Each number is 128 + 32 x the weight over its row's rms, rounded and kept within 0 to 255. Layers, rows and columns count from 0. Numbers have three digits each. The size before them is the row's rms in percent of the matrix's.

# layer 10 MLP up, 2048x512, rms 0.0436, rows 1270-1376, columns 384-447
094:080156087143123162125135128127184099193129139130124107124097136166164139083093124168128125112138144172135103128123168154177077145131181178156147107163127055071089095135130137067132127107147072
093:100104112102159150138153150106078119089142086149142126159102101116119082101137095114088127109175153106135157089131096120188124071111107160129084144158129128105191076099150133094111167136135130
100:036147125129138138112122117121144125170056187135129093146166167146108130102172106126096129127126170065103141109148209138116128134125048099147103081137133104129097124114073115153108166150167120
098:131157178090120098102171142098096115174118155120085146182158122125153107081178104124063092098171107119138229140142176175110129164108165109084128152067113143118131164131102124126096114134133158
096:099157127147105071182188103058097165125179112179115156162120148147101175150146072171114105100108068140112095162146100107121085124126153063155162164161119188107078144081128161121166150139145135
093:137139122135148085104149140155090126163104123163127083102134115168137090175105166120114125101139108104160159183115145092166108154146129104170145100103151140174189158175148099118148155153112184
104:168175148057165117155158104161094126155139171100157146160110144083085146115133150131128082137133152105088137106144090171186115140094115063160135142034157130115123158089157201181130123110099149
103:140082131139166149122125097114167163071133159153133116115117128140095138120127140176143104160088130099152154128104158125143140109162131132177153105075186145092163183109064176156089063038171087
103:154126139131153145063169079149111137051126094091119075134106176107112148142103125177183145172129198117155114124130138098202153134116099088133149145173153144093144119106157170103068128096090159
103:130141109057182143118125075135125135161076183176137125083125055143136145091126135077156172119083101129117132130135134068115113109147092114140155113133115084178146137124077079154134130138152114
104:116058092065088100057145126108162086177140158151137117091104100140091097197139103139166053147113143116102147090077144095117134132172123202199120142176166146094145202102153113134101142098137093
106:141119151154191139131127079166105135127090140180114110145061153104107091121125118154199033201091158116111169148140155094188155139110122067150118160151154118123152171134138142143129138147067154
093:160110116042149185162146119095148138166154123143127072104059143110122149097219116140074134134102165137156127091132144119179162142120146117162150195126144172103102141117102119128119067125133082
094:143132136172101138124150053118120154104109182154139164068092154160080137115145059153069117155127108144096193155065152118119148136128111097169129164221097192155120141143173121108098122123138127
100:152139143106082117089106110126154141147143150163150133102137137151179136153125120123174108090169186192131108140078192115120128160178118172122146084136151158130108138150192115088164125186110091
104:171106134132158160112150145115126182106116165136166137127141140123155122158117117113148126118162139124138153076068166112172120162147112133098140124162148117104085121077125105128145095148125109
098:150109135177164163133069123134058155130058153135178145107116146039099073047106124137086140147132094160123173134124126148180065106127122073122123155151149100126120091102169104123088124186147099
092:175129157146136099100170165129115155110077098131110088113161069188097103117113108117089139115149069161126135119127171130160145170154138103089103136136128112155066140119181119135154166192152100
096:125137111124083095179125077092141103150146133085153190071074137089154124138097117196133141137163092101122108131158112098105103043085111162185057129141169156178101102126144201096101142119197102
103:110105087084120121180140087154123150112144140116136147103124125106155096107146124183185135146137077100106119106130132080099133121057178097118188132163120113136110157115168151109061174072172074
099:132165159143094171117177162151089144150086145124127144118155086134091089132139134090164086151135095116131121124109114133152105142161182075138111136135102090165065085056043085140084138130160165
110:101093087096109086076072152157096161192099113155154136092137075119105135225118119082175168124087094147138111111126126156073094156133125151084105148150140130147157108099132151075107137140188113
096:095123159146124122160144072045145145214152123180053119088176157084178133133145083110160061139106164202089160098074102083144165134136159110163096164119165121185158105139112157105150156102087125
103:131174129134135161100140068117136130104119200109197141148098132111097160120108128141146132179064126091108149107174158079176081133128184129059119155087161156061095123150134104061102096090110099
106:049095090077115152059182137091192147175080183126173127100157117151143073095176093165164102153130093157116126138107155141129085112101173120186086140207121089133131128099171113159096124091114107
102:049150101186161153137123139078089144132175162153134187105096140151112168112084055132141169091190101126108149100084188091120156112110118133110081126162138140067144159120144123066123106092195098
107:139097076183195112114182135137133129129151093109140142141098092131147154151129103158104220123142089058125078103080135107159069133108139099135123182167181124120131091107187132191095149095119121
106:103142104168106121120176088149108146180156073081188123107092126110148032107067107131099117210132168115078161157158136124120113134178120107177150133135167155145116132044117103111081133093170083
105:094089126063124207140086134143124159149096120146110090168159124129163171114081144119104095142126093101113139119180113171133136128107092164078114114127105161135180104179141166161145104084139116
101:103156149133164116150122179116119120128166104148121147122100099175137123130141126130158139031145080149075100154121153073155133143152140117180105155158145135108101176145143155255126148119117153
111:160077132074181116158112139097105112155145150172160104146122089151178056108061136136135115115115131158114150098109074131198134130106108101099089151171118131081156121135122095148063160173190116
101:129086078138173106128075168079121125119054098210135160150137095162132120169142115019109137148129120163146128161118133115105114165160122146146154179149108146157132148165134073107148223163107135
102:104118123132173179058170137128111137116094146158149135178133131134146099143167139103131116148156129148112117133137148084118082175138085120184120142121114116145136070092131070114141183106158133
098:150152117123164140139126146138151147135140138183096151114148156115058090113099186165145139147077210064120117155139195126118120149142135141062127149083164139095090108118064076062132118116111092
098:153158115089166120112113133136086163143086172123104149167102064196132072091053151098098075128119117126121119140150092173121086161128143134117091117096101149134113084150093144156122135136179130
110:141063170066151193183138177106158121162080146151125110167143129092108189105103139114146135192075161073155100126103135118112136121066147090075117129091124118095124132111065171103119055122222095
096:114033142155114136156129069105106104135113132119137165078136068173144131149120157126042152146131159116112115171163148155133091114167122141173140198155129108086151112131093094058094102130117130
101:109148099106129107127160114142139114136133104182098162048166112117138056140132095048081183148087089101112109159103140175166155196143163065198111142067130081124181112094149179154176156115123152
097:135118129127128150076149099121105125149085093159128137142079156178170147152139149105115121086130093123108122072089202159146149134124122142103169126168160143137135136112147135149154080116113192
102:113135114102155073134159129130098159098140199065103122086077142155082155089158177067147183063099089152124100066140100148131188122101106124101166129127133102157104073112152134073138084156201130
099:110118071097143158096182115103098120161154156140138119103091106086138156103160127145133151155137128127142132107095098107100180124064221124097063158094182053162072130075168127096131112144123137
093:139092185134116127160087165073089123140161127122157129052146151180155138160149144133130113193129091124163136134132156132151161131148076085111108076083139153172130081163130168171155172153150105
100:079155070133091160129098099109111156124129129125079086110132193105127184165117084040147146121153114124199117112114065089144189178092159167123126138083157146109093103159195110129215134174174112
093:129162123131164096139114093050095159103173062134170105064098168128105132130172090118149164227176107119137052114154157082149155129087185140185097107091136197106086111085160077085111185124103030
110:170052118077130124111145125115071119135158150100087112173110122101160070090113152121144152100201189090106113067087125148181103145143101098122099142177174153099096167156159125169106094150144127
102:142127164127151131087129138120143132196131124155179072123108174162080123074135104136191158129188162090123123146141142115135111145116101121099086184132190124093138087134135137115122149110129120
100:127156076133114078085131156190121171104116140140127144161121110171143081093099134068149163134128104073113182190118165105095105153178135108099127120141120151127104097125160165154133111108105127
099:153119123125129093116164185133086170164090109157167125107138107133107101140112117095114080095200099130171146112116081152134133156073136089163136180129117140090178063128123156093110141105171128
094:143089124182078146205145137119096175117170137151142054118136146115109156141097119125157109112140078061122156128158139111162141146118205121104085158103149150103113163062131143095109067203077121
100:087137088163137186067145081161115179097142143117142131162134165123087138103171172106101157169185142151111114097180151126148149122097158104168088109114067093196130137052119096126166115127140120
108:104107137117142149104102107179111153100084102192149140111105087128139111089160113110134130101139077160125131148147108109151142177142093077163088154105129173153094119161136056119085149129126063
098:159182133130157101094184159137084131143122150161186200122143184189084090072141080103092106127119068141114151141113109118158157136138121129201125108102098106149159131123146135097067113094115099
101:145185154140090084123099127139099152103163184133142181129109096119095154111181054135155156128107047124102131134153141110164076134047163142088166155142144124117089149108139113149075127098120115
103:075164115105156161123150138162181150233092194075141051144073097159150213072102118135144091134095116119118105120111101085130147144094146143117075128111113135126148109161172105108121116058132115
099:095086142092091116080098132120093126092150135116094105129108110106159161111107117130084139129110126107108108114145126129124119155109099121111125098131182112182101097109175045119191126128154095
098:145112107119181149096107117089087143153100092133158163133098153094060144170190123123110129151138085105135147112137077135110125133103196073111115164095127154133119118158101138055136117153177117
096:128146142164143163155142120095131171089086126101106139117067105193040101100130095108086155133174135111161118143148138136117086153155143153177123067101079134143137081111129114125128141126172106
091:115194098111134091064132117103074178149192123129137079134110169182106099139181139134089084157106148127095112159117170043109100134098160155202155161118138127142123166143068081102095165143103085
099:127161095150135106097140135086174164167110152143129117055119072149134073131134137107140147105148094101107131173103167109149110153137117035138115169159136074120165157132094101170146101146111120
093:122173161185121091173113115156125118114184143107129119094116186099161145103176108116153053081153097062108091140085195120178177130181173054160192142136132116156106087133108127144154143177101136
101:155105124121178119148139134173110114090126126180107110148127192172149133126121126102072090158160099113135175140132148132175145155102143115136156142122137122161153118142092159116124141077158198
090:123134099125181166142078152165106128150154070159145155194148142115101131107113109149105152095118117125138112126200121161046142112162116170105156128100077145132070120187157120107125182160111177
106:145134150087068166114136120117090165139149153121134103147147105152194126148103137146080131142141100124139126073071110053155212129118150137125153115109122174123152111132089166078126102149110076
104:174178102043100126160116125093081168128090072130144156084109161163094136111139110116156124135157135122167147097150110179125127133096177112098105179155121124155156126083097081103145084094156134
095:133127141085126146121117084154102177134139135145142129115138118110136088147125118126087129107130146150162159175124097143102149203163159123165094132132103186159135157079091093081110156111121177
094:148141125075154125111167125203153142132066122128084169164088135114131131083160118186152088078123147088150074088162157145146106209065139097124135163168129134111132119162162128147160125136127141
095:122078131086135090133088155111103092143087177144203152144090135110095160140143159124124101228081126109123135065160093066070116112106123129149112106107097112157152100166178143163129136176172095
100:103130111109165159091150103146144180193096168126092133134136135169138147198120138165105153172172134151138080152109084065118140197096122113164113167140131166202184136146122148109089132129093109
104:135108161089168136128097145164101147161182178132154082102135093145203164111077137186200093101132139124072121123165151157159121121151172148120100155128146114112115127137134079145072149134138101
094:180107061192130075146091138141123142122128141153143159100120120219115155135174043095125167137183061150111180196137139122175132130132116107166164096154177084163114073133099171133182169103182164
095:122173114094080161123097102156112174124173168074065123134152104159153127179097096103133131163119093128128170078176103113058097156101183122141135134084130153176101151165133108109112095117116115
105:063158131104102129117114048078169143152150203135134128080102143113091098124136098115132178120175052065104115123100121127124151118162073114123141044147209115146106130092235107142124110138135141
105:108074117157140098141180141157140162104074117177186177092098144157092156157121108139106138111174120127159114170163142118138143159132156134175081142201189156141169129072060138154132119124098169
094:151134114145185112201149053128113116100128175124147138102122113146124108186119155155120180118134128153135068026160117079099139118150133144165062165229116192109129144140178124076069177167081167
107:151160157125090121076109133193132139154114083123167083114110128135070136139056124124141087133080141097131135069091142128119149166114127119095184150160151167113130118109182122163167122129174172
099:160147103124043140095154129131118107076116086088200121096070097123150144123151102144152118085158130096143196077144157085115137128125129151143168102154094098057067175092138119100099168100128075
100:090145152126202156101108084085103126092133120192085126160135145152157089094123094110087151165133141120101089149147157095128156141138115145115142087154123120100120079130179121122173163147111194
098:081111126106188190125153137171123162117103129153138125135167096155106141135096110171136150117206122121112057166145111084136135166072074112142106095095161109159059132138175163162122130084154115
101:108120143094118110090110058090134142125113167124137073142098175134130091089234140075172076131131189098160147096122104151118194120081146136188112209135103116146127108082121157166179084126136114
103:093136064114120132079098164121099151154158123116092079136154178107149099138170158134114121129121124121138192082099189153126083154154180120110130041154159151160119151084139093119187120124131086
108:159138095049095102163110099127137133095136189088175132088107101131108154113164126160097098130116117129107105100112152119149120103154113174142087142137114165126204107130149138113079146128131125
102:129130115122201137100127092112074106113131125100150135150104089189124133087164121060202168136107099148127172140114140130106161143093124134161095068110129138183113145136152089079075209157124177
100:121132108097138114151125111158148117166142141183135114054128128170185134131136124107134092099111075093107160177077093159208166126182180153202098165125116137121194118129099111147116172146131193
095:094141135132128119133159075027096155125163128226137087140140126111107182147120074105177103037160078093145152149088106141128137168186114103139044125142150172120129124091108102117137147172095139
101:142158104099219145129138143076117152109149128149095167128093106185170154094130114145044133140127135173075123076182173158105161124126139082145092091127167114092077127140147103102163116149100057
098:145180108116169113175118154073082100143143164126114117131104184121151158159115074131158100124091055098162118022152167098160170083147157190123179108100172192075127103084089176164083144106194144
105:143151152127184107125134080144147128073142135126135102147095105123173141078113122151182159146114099171103121193184129132138098133205063119161137078151226137140126159108153106121069233093130157
108:063090085153161149092128143108128111168054132145142107125150129129130183240150076094155137158157132177101084125188092119127102106118121109165105119144152103112111188049088150092091111102133136
093:089165107111112115078090123149079094123165106106100128110111086119103084179170117103105147134150171148123131140078089118121119120119164088113148144177169164138110137139118090149152169112107119
113:141150134058119133097101100145129121184059207167144111101133106137144167147150106137136104108086097116145118109121124112181105119132147176139131146145104119117126117150071129107129120043127162
094:119119169101171202130146092079167153109126132119071091079092174099071151145130153148056130163155160117110132129103137209117120152094151114114121149112075149105118141032145112133165154107149100
096:160141114125104143138112115039144170142133084120051170115107116142056143105131102162110130134098100139066119113097154154118165115131167068121089181150047152166077079135145138054175150160100107
104:101093156185184107109198117147113128106082204138144135156140092117120135137171125066064106184193122049146116156172150168109125106124094120143095128129145124160158107130147129142112081135172210
095:100140123163094125126129101157128141135076183186168125141115153086177189109110163095129123132136080125096115108098140068097151091051083129120121151165146099086150083109153165102157112108153106
108:137069113137130115119177068150119125133064114136128133099053164105054104135144090166172224077089099116107128118120139185122079073147141117134097148157094142171093160160128137096041107094198131
094:102125071117110100191089115106146128106150160143098098146087097114158090116127154172118161160094137129150115112135149104150156161145155128149115153145194152161097202155160115148132089157120141
107:148082129137132122130168118131078128131116156053127136113123100119163171083170092102153184116109097150138139138157104173162192181124082151166103167124147132088062043127128129103119145087146119
089:139108144139159112091109155105079104133188112133111128090140103135119133121133135054124129175104115100141118164193142183091154187185164180078149110169062150136140094126078045147152135152130171
102:144156143118081177124114132116137154095130119110159124127093071122163120159124130107123070144180154082167194130148112128108206121127180162093079041124151114175167169107173092058158160085186107
098:100139093111095105085151152110128126160160151111149062126156130174107146129196120127111108175084122136141149138185110079151118141134087093159145089129154124121101115101097153170106114172136159
095:126065114177115145131108140173160170051140124105149134099092124099143116093088080111162115128086122178086074126138139142144186164106104167173153160112165194110087117074161135208145187086192137
099:145137154108148088143184120140164126108106111116122090127188201107117169184149131079157171126155142119092104159155173106114125147136121128098129103086157173173094105160185125107152071106097147
107:053126097119117135101173125122172123083122097120126090141145135089120110135155124171157102123099176086087143134162143077187166127104129139138068144138167127177143108082099109115124143071108141
096:070122113138150147050207139184054167118144173130156174210175106148189105084073144136136112196104142115100121126145140097139122150161124091108104120140105122107113173106165093136075117135170124
102:139125155114148156048165168139050135120156155130084129140145106149143164133048138159148141160103130216106157123138098134117209145120157116135170102122120142170104112113094167045116134113145149
103:103087154141178068146177120079103118122110153150150075132186108150162095094171192153136098142160091120129090135108159158136155104121096055154077164130203173176141113141179101169100131134171144
100:161098149096167158167152122145047167153121133183220094160165153115175117124097095121064112132145104191088176088179164137172116136074122161128094067142114140104180132101140167129128118167117146
# layer 10 MLP down (transposed), 2048x512, rms 0.0404, rows 1270-1376, columns 384-447
090:112123180141081174187103113122080134105120157075151135093208126099140172136157115129134098116099125158137126152173125077100091118146181124113135082129125118115147196129139130104195155101110168
096:144142135140108140179147120088178095157086079040162173124099118117164141163133155156217129089144132095160134133113125154143196084103106116088118096191133134102116184133078098104150095149132106
100:145072171163134147117165102097163164140142143112196150115192142087132123100096133102092121132123168081184149043101123129147082096133159184127073090162102106120114127069109148134119118114107133
091:163147146127153096179098018119116143128139181118087093080146104114072093123159135186149093167109134057127071142114101147135106142080088166152139126149088069172096158170134163202113124167091085
097:128095147085100133072121097147156180176121073089115076143139163117151152108078106096128161156104191083149127127128133045161131155080100137166120118139173054154119085170163103085142040118150105
097:150147140107108155103092119117158105125102086142118103082157116105102159138132153124114126111144149135114126123119167138109119176111141129185146132124128117140178118182175116097111176126127117
102:114129064164127092124152116189152149152137144125088155151117075103118093098115100097128164161135173136112153109165063128080161097074095120209114175175128102160107129075161123122148119180064130
103:155166121136063155036102148096128068180106104106143112139092139206160124109127145080131101144154102123168139127131113093121111082185165072191113130170137127122083109083102071128119181146120125
102:100086172142100147141190164070086101151100152120166169110140168132142125068128130117130187095132110127111107132150124114143151102096185188159106126128137178161144178087120141149123133145138158
110:190077099130112130139117139179126174151104126163101081082102126115096100134173160147184149090161088092160124160107131159098087114169188128136151085128059151140114137108107145167131083089111139
104:182114088184128115102148126124171096155081116060087132092134161150115180112081115136091147200043018119135159100149172110124104114085176153137224118107136123111131109171171149157106071148099127
101:161150126118029126104138140074162080189141102113156092153132124153130118098140170148095110110113190143141110087114081110089049110130116141121117115130136078117181114100092165111138141101142136
090:166125212140197132110148153149140117117148143126132098146069129144124194097118182122109183122086089136145119068097110150161174136198097129184136131134133137042174144122103083122123111073151122
089:136124108141108124131174156051161107219117064119123161089111130126156139166104095143155152126149129196115089113114115110119178167128131099118131125156145099088156143148125135165179113113100127
105:147180136148109127090082125173137119160127094148130139108110176129188115074135174095142137088176109145109114186104091096157167127147151081112079129127121111138180118124121179126138130105148166
101:094129110140083155143097164077152123098140105112079128120091101187118099167141113130083076157129158142135113106180090176105118109165120126126161112136089169109123116139199154153125129164134139
098:096171135130155092123200059073106095136147158141115125130142133142133161161162107168185134133119186157102124135139167147136186109153181162163094129122144140125132122163132089118142108137095138
088:130159158107105112121105103166123128073094176118121103135111147116113126121133146115172085141171134121060064166170099155104115165115144104189130135204128106162185112134120158018112130092123140
090:102130057125172138210109163129104106105177140160100097123202115124146076064140127125149143106154107100155052122122123119149111106103143159077142131171113097075148098188121044132155114162102106
113:138124138171106152138158135115131141156079111143110067087172148117105099137123108117179128143137146093126082081126098077149139109142158105064179087112110118128127091102118068147084128092102107
101:185138143138139137121112153149149164139120160099120067109150129113137129126146196075120070056123159108096164107122150128142145139227143088118145184070121168144121168161076130155146133163129171
120:100138138182092108104127136137119157115120116119159139149155111098153131141136155122184156058139134098121131162152158130171108158093116070127114128089084136136137118113107156073131162137118107
090:091152096135159162162119147132082106062111113098177102164102106158144072082131147148149142068131133132170161161126146113160083094079135086073151115181106157086128158138151132168073173147121082
108:150087155119125124111163152157119180070144164103103154159133074131181111142119067176148124086173141118083141092113135098120134130121159138088096170179139074164115158161093147162123154099122102
104:099118122136156159133168188114086057066110121125126063173106114137125152108092117170140153152154108126106169123110125159111155106159208161172128098121147151125102149153157094139201107129125143
110:115226086143167102140165118153149167123166165120113086092099136158188151132112146136159124150139098141121138132083112144102111164115146132129119128089170119120151129149128085134112122135172165
103:110031113140162094087103157166116128144160127122076150162085126171088164211136121111145171111150083099147145090174137096142090158136153132100127069161126160059072139122102103167126131134066121
103:202116128160162129133105178165131157130115101173113175151117100188121099155127149119098156134129096076155130167170136133139127140086145135113112118133114081087112091071104079135172152092125115
112:153120150137141110175212109129142116112070110109136137089103108120063166095130121162104136102123126118099138137063107215097113159171112124134186149171128117170120193105126123133097145122092132
102:120068155134142111091109121153215104122123133096141132048195173129093171140164121086180180113145176090136087112122061184099178095134158089112166155164065145123129084152143117168156109005130125
107:040173080080164113102077156078135128203116143094159152112103095138130150120125099119155134140132146114105099142123125154121107133075151087106156131210098176118104105139154131173126174160159130
100:155148127136116156148130146126153128123124105087137157127142207132125104129130149127084148181119135122136121168164130126107109151106195130120082125198146091095123097104064073104121124114087123
102:115130132182114093139219161104131190132155182039109135108132125118106150113108146146136147090124175164125165132136149180124117155149111115115103175117116080121117119102084074070128131158125100
097:140142143157117094086173133157142074111148134084166094138195092100103165148171095155187114118122123146125140127131109112203120138081113162176155176183116100076109124172107125119158163104088174
095:122133161046093147173083115102074144113153124147218118071147095132165107107099113164161171192113181164108123119129092149083182138090125143126128146174130122122109157131149126092146136107086130
110:068074098111105114138120146111181088165181133168122153108110150125107174163050116173163195118128148135093135160140154068139145075144127121127131079168097158090121146124104140124097152186138096
093:123129150096143127109157124154181131073154114155141122153120177145120107090153133129084091129095073089117127113110148134182116071185166146123199110133143077191099159135104116151137121165116109
099:103145103075143096127115128163129049103110116122151172154053109124118115102122110176134160071153128154124137048137106151136058130135145127098192085129162130152148068158145133119108159176150101
103:131145164094139124186093162162143121123091098149121106054138074186064124098099077113153104146170143111169091089169119140108084075107119153132139134138147116136149103161103144069080147047106125
096:172093115124116110126131145165164220112116073118139109144098072130115112089143155119146100121122151130132172175085156164086127163115131105075090216097128084149114129195191125141122112105093057
094:136113059094126109158100148065123098146153097136081186103139101156181152131102165167120090119120123129106123117142096146159100095127147105146170146128104103138119162092093138139141120133116130
092:128160132162138156133161108142202056088079077122099134149122080113091139143111156113154127109122152131118180171112131115114108065169129157203121139178150097095128155223173098109121135103127200
097:176108130127090131074094138122143078157058127174119093184147144106128120104134110145169143104136177079182138156108082134127145129141137124122155119165170186183078136180133188101133125156135159
091:195140117164113120140109164104157136129094126154171168123100128137097116118141096154184138111114101095184069124101083138131107108129162093144123131117106107056125075140144139123080080161163113
116:096129115084095155174119137105112143078124127156120150122165127117141135096076136160195089111131106110030130138099158103089112115145110127161110123123162120172128062132138124136074119107078109
097:102136139139111156116145140118107079077167132078158129131130106066122116164018134099151147123126163111126120130095160075138099078111108168135131139128091120135085167129131106151090109156169147
093:126126161070085109129130114117136082140066129138120124176068109122093145108147114146152158096160096153096211098090100110122147120057099071131118142092148114125058128113138114110087152157155113
097:101145170152115165042176077113197139115136176113055072121162159151211119104166085116109105140181118124147130171140070134139052146132104125127177154142099064123169139126157109101112191152140112
079:193145140195051120146163130102185171165140124122134133104110138092140121128171185155167133122089117124077196146136133137149088092143208154126148120138236077092148146091131134112136121097114115
104:076122106179142106188077127071132126166138110105126112134181101115104061122091143122111157079092150123165096149120156110137099087076168153167132153184129184166103134100110141167141156095172127
107:191122102124117148087176117085141085127134132090086077108208148122065126148117169129093104137157155175134093107133138213143096134139185214064143126143115096129113112097110180104168156138126117
098:131133168091120164077072172133178104131094139126119110104143133107172177108127121135084092113159180156130131097131115195137148166118116130145145132137143189099126120166157110156132151136094170
103:083062200152121108198154107110145151163123068108109105047137143112170129057145150133132145125086115169142109144146079152133150144075109113126097110173114134084159153069207113118056103144137063
098:134098149117101143149091065118098143035119093097128147125088194140116181127121067094071107147185132168123147146130141113151213103111108150152101152123064115162104126119160067098087119155125105
097:131129181083080153132093091155112113161140147126141113074122080078173148145205141147125129106153087123137082139124085158135122081098087051139165120164072125134158123114087123085110139224135114
094:114118122131155106125168136188171120185148129161123058120131114157092154112093102123156135162147112155096150137118128143155201115120132174147114118146100118136080151144159096161101192087084118
095:115150151132141169150132137120174072133172046099092118097157157089125097116153108147117164127061090169083093163131081147127149108131148141140171174231141152118130100149130085159156119100110123
097:116122150103130110089139177153100142184066165118101129167104058101153099098123124138176138059085125137120137217083072139138154127207118144104130113144131171164146124146137214154092113124124116
100:172142114136080133142138147088088092161130096173158133152115197124123106116099128156118124133077131117092145135150090139146155109107112099164150144135109121177125129095141140148150080169089123
093:165148119057112087127155143150101108167088147135131120103169096094159110127037143059149105160116110132137162106100123117108108115167123065160180139140085115182154141146063151113075139128109165
102:131126134153125129144195135135112126029124174103170161102146149057134134100145126088154113093152119098148154100110172117149106083106064057068118094112189155153123164071131135168135147136186101
090:121103124104160046119133097092149108174097163110142128085116097110127134167129114152112148063137120137173139145070174102172160100095134111107133188125207091086145202075144162142136120128128116
109:154119126167074114154173100139107057119129164100108167146111152138115034089164101101137141150127125157159052168120151177147141081129099123045141105120087070129105143207192157153139167121091148
100:082096077098205128161147046146160194146132197102111135145132103133124207123120131104105100114083143091094093085119087151129142150139059155132133120101094125136164161106115141170107110119075150
097:139119120096105134132173124051124145127146119092120072088118113154094159117146124126109176144162074181137167098119077174120121166121126163114136162116103130119140113085077115105104175147093125
093:139178107121154074137144168098122070121118139134165147111126179064100107098101126105164062196106096129122150157067171096186167075055142091182121115075113132131114090112160191177100113073152121
101:112089123207122138112202158129180106161118044030152133122143117107130150145106151128090159160188139137117188150173157163135134145114162134199144130109089131123111157104183171066110125108126163
096:142158173100128114075115123135095186139140151136164137167140089139130103160136181101129156134156121142138134096179050119124111083125185145106141093127104086142134090143096097118132128107142167
106:123137143111122133088086092146150092151151165199109167104135195130161157116142183140115142129045144078184128142059133128084098128124105138093157119162155164125037097132128141119093107148143138
092:109142100127099135183140070069148136137151105144131150181101091068117124119161127156062122096093158112155102161130119107152139103127095119171148149127083135142118145181101138158109117136088120
095:164126147127177064112113118116135136125100071145118162153059148143143152122141130134137121041115124195083122087120200142191153080083097054085110111146127154112128147126100187063146070140160116
106:097129193105115158111077149143127143187128151079144102124166074084150088170074120128133131127104142108080124120105131150188146129135124108137119122166129132158168183127135133148130157116098173
111:129152134123124147097137130159146144123109181138117126146137116123186110095139111179085204082142095115122152110085196129130181096175129075121129112136126079137125165154125094123122091107122156
096:095119189101113114106123117108176140148105140138082125098132115081129124095089122125135136147087124132088089180141126117098136116128081146036125096082128130125147107138158107145100100118172171
098:146155134044115114165145113159085135075160121162148102137135201163079174091098132168145148116148127136132065148148119182069094094119152131136147154088136106090145126125120162152108169130107147
100:167090144125147137099120090146124125203177108082113134159145111106111117096150138102120085189122122200137114163132178163108156091125080190088125101134131152101158096108086127153071136095136079
100:059152153135105179072158109135182070082121129189137176100062109136121142153178147155091134092099069117148135119174156139151103129148106103166177123203078201148156105148110168073194104206089106
100:132122191059158160076134104150137157153187099110042115106073104165118162105117097094110122125165087191142155176080125084115112134133116149129117148118096152151102133212130170131099171156105095
102:081147160079135088153114086128132149143124137144059160162133163174158117118128118112148144140113068144186158106123133092130110088155073115041138125135134177119176181138119063091178142110133171
099:081115137122136087135162079122097121143182084138114180095122165135091157142167097117070138216090107184147100098154130070124115071128147102168091088132090145105050161076104101153113137104090165
106:129188134130151161166159208155135078109176144134104168178141079084112184137090130162186158067172091110166083120116136154123142138124177113179157127212170094167110107116170126116169160130126168
099:169149169123135160149130098136172171122130074166138102140105157181162146189129131116143100126168137174186143108119159119154137159120106190071137106128162200116146123138099131111144122128138106
099:113153125130179148146119128123142095130082146177102122145136066139132130141120129161118102166182125114106129084126166087122105118157061076087152160139176066124205099128130119148180073106076180
100:100096161109148127076166142131108149098083125052201144134099099100159114112122200172076142190111165130091147112180177142126091111113100155161139106128127086203132099135175165059083197115137103
099:109059219179057113123138079150155094109097138082092064132135103063074122159133136190161109116093165079185108132084140122076142101127136161079144097139121139080116140132131147140033090107120120
096:081094144167127125068130151143095083104128128127145125140166119130108103145087169115125082036118140130130142156104082139116113075123176188135151098125118128085113089178111126119149115114173149
104:112121121103118157154142114121133149154135113089116132135136172118105141098148148124125156102093168130127140124098106172123131121099086097155089118140122137098154129076109134071168107143086114
108:207136135114101151084118143138066125146137131153178078162116144105133134085116123131136140074113154158122187097084080139138151131101158121164145135112144125151157121162170125100194177095172156
092:103077174180153151095104119129143052192093122151168128139126096119155141100062105122140122163205116065110176146168115138203110122138133175145120159156078089097123077085079134157135094124134130
122:139111089073103101115130139130137152135108113153106148164189139112139096154142090062128114099071129159167116139146156183080112109175146117119124151135196114095150178107173068069107197083094153
091:107153167114099111198118132093149154141108044126191132127143144064144177137169146096116167130145160070141172106111100137134105119113135151164104107162084111145140068153126049140117149107172095
091:122109128138111094103094135092149101153071108079159132144165127086187107120076103065103108112148086138114124097082107081115101151147149190130166109193140094130135125119072074161139107149121135
097:167124140168179180135132115146108103137138120108154116147113134119119110143102148176057131133110115147077106156087090102143047117095204090112109153111129140053176083130101112146158114104152157
091:124142140098171139098170198105162126107109116116106131115138113080107136130172139140126148165124125132188103099127081061100133110143168116139181130082101136130152140101124072110106110122141134
113:020150144144105139093150144131123170119156119085114140138124216083143103131139108194088136169107163143164073185105107105102094167114111125142158107086094138142070107089114081182183144113082133
091:149133127190073093105170179157143179109137102111133181125064151123155062109125108147117127159174183172133120157169122131076152144123166156117092108109150106032138147106143091080112174163109148
109:106103098164149150198122099186148113142153112144103110137146135158127140095141101056171125136175095174156132134101112107120089113142089127170081170117093199095187129100123156199103163105172139
091:172155130110146061181135071160146109123128150140134141137063120094148142106166128138121154110180142127106102111156133103154175154082113092212069174127209121128103123095102148153131139118108149
102:134102121191124082143168120183156090097165078124167146109100112123141147099103123183154125120147092118095135132167094133182126114184160130151105132129151119074138159177084126135175092074118133
099:183112132150106104128152090139106033101168080080111119177086194107110075159111174124117142103127109037150152122176109190135056076085146121137112124165101109142173113108174159109129140107135138
090:120147122092142100125150133120105118145080122104115088152189098138097101131175093084084068235150200112157187111129147110080094131117141091133115096100083065171117122114129097086134111170101143
100:141132136107101119076154109102189091124179074143112127077112164069112129116102083093151123088160125151062111209096155129132165100135088167117186113187104120157130128118123181124136079133127106
111:042144111108139150116181086091164176094149164149133119076120133167140135124132148175179117191071168127054131118057189113098174120123139129142193137141164091145122160148111147133181137103099082
095:171133205111131131106076157154096189142141062096121120116101113103126111122120097111089091161117119159137063131139169141095059129095151134172112131117077119147119110128120122120094091101141149
103:154153153137061110149125140153099150141159137125144144119090073087107094137146164160114092112136097186083098116153132125165136089141090136121130157148140174163160129204147110088087187147146124
106:054099154095126143023099128153104085131110150135177136149131123163130132146117136116153194116120118106112139119082155143129105102088111159081134145126097141082126119149096134128180119166091147
097:106113202133146122075132142170098116106113106128122144120119095112092118111139100178155154129105109150100179113096139129168101139120098134117145183167163195130102125083128158141168076114085141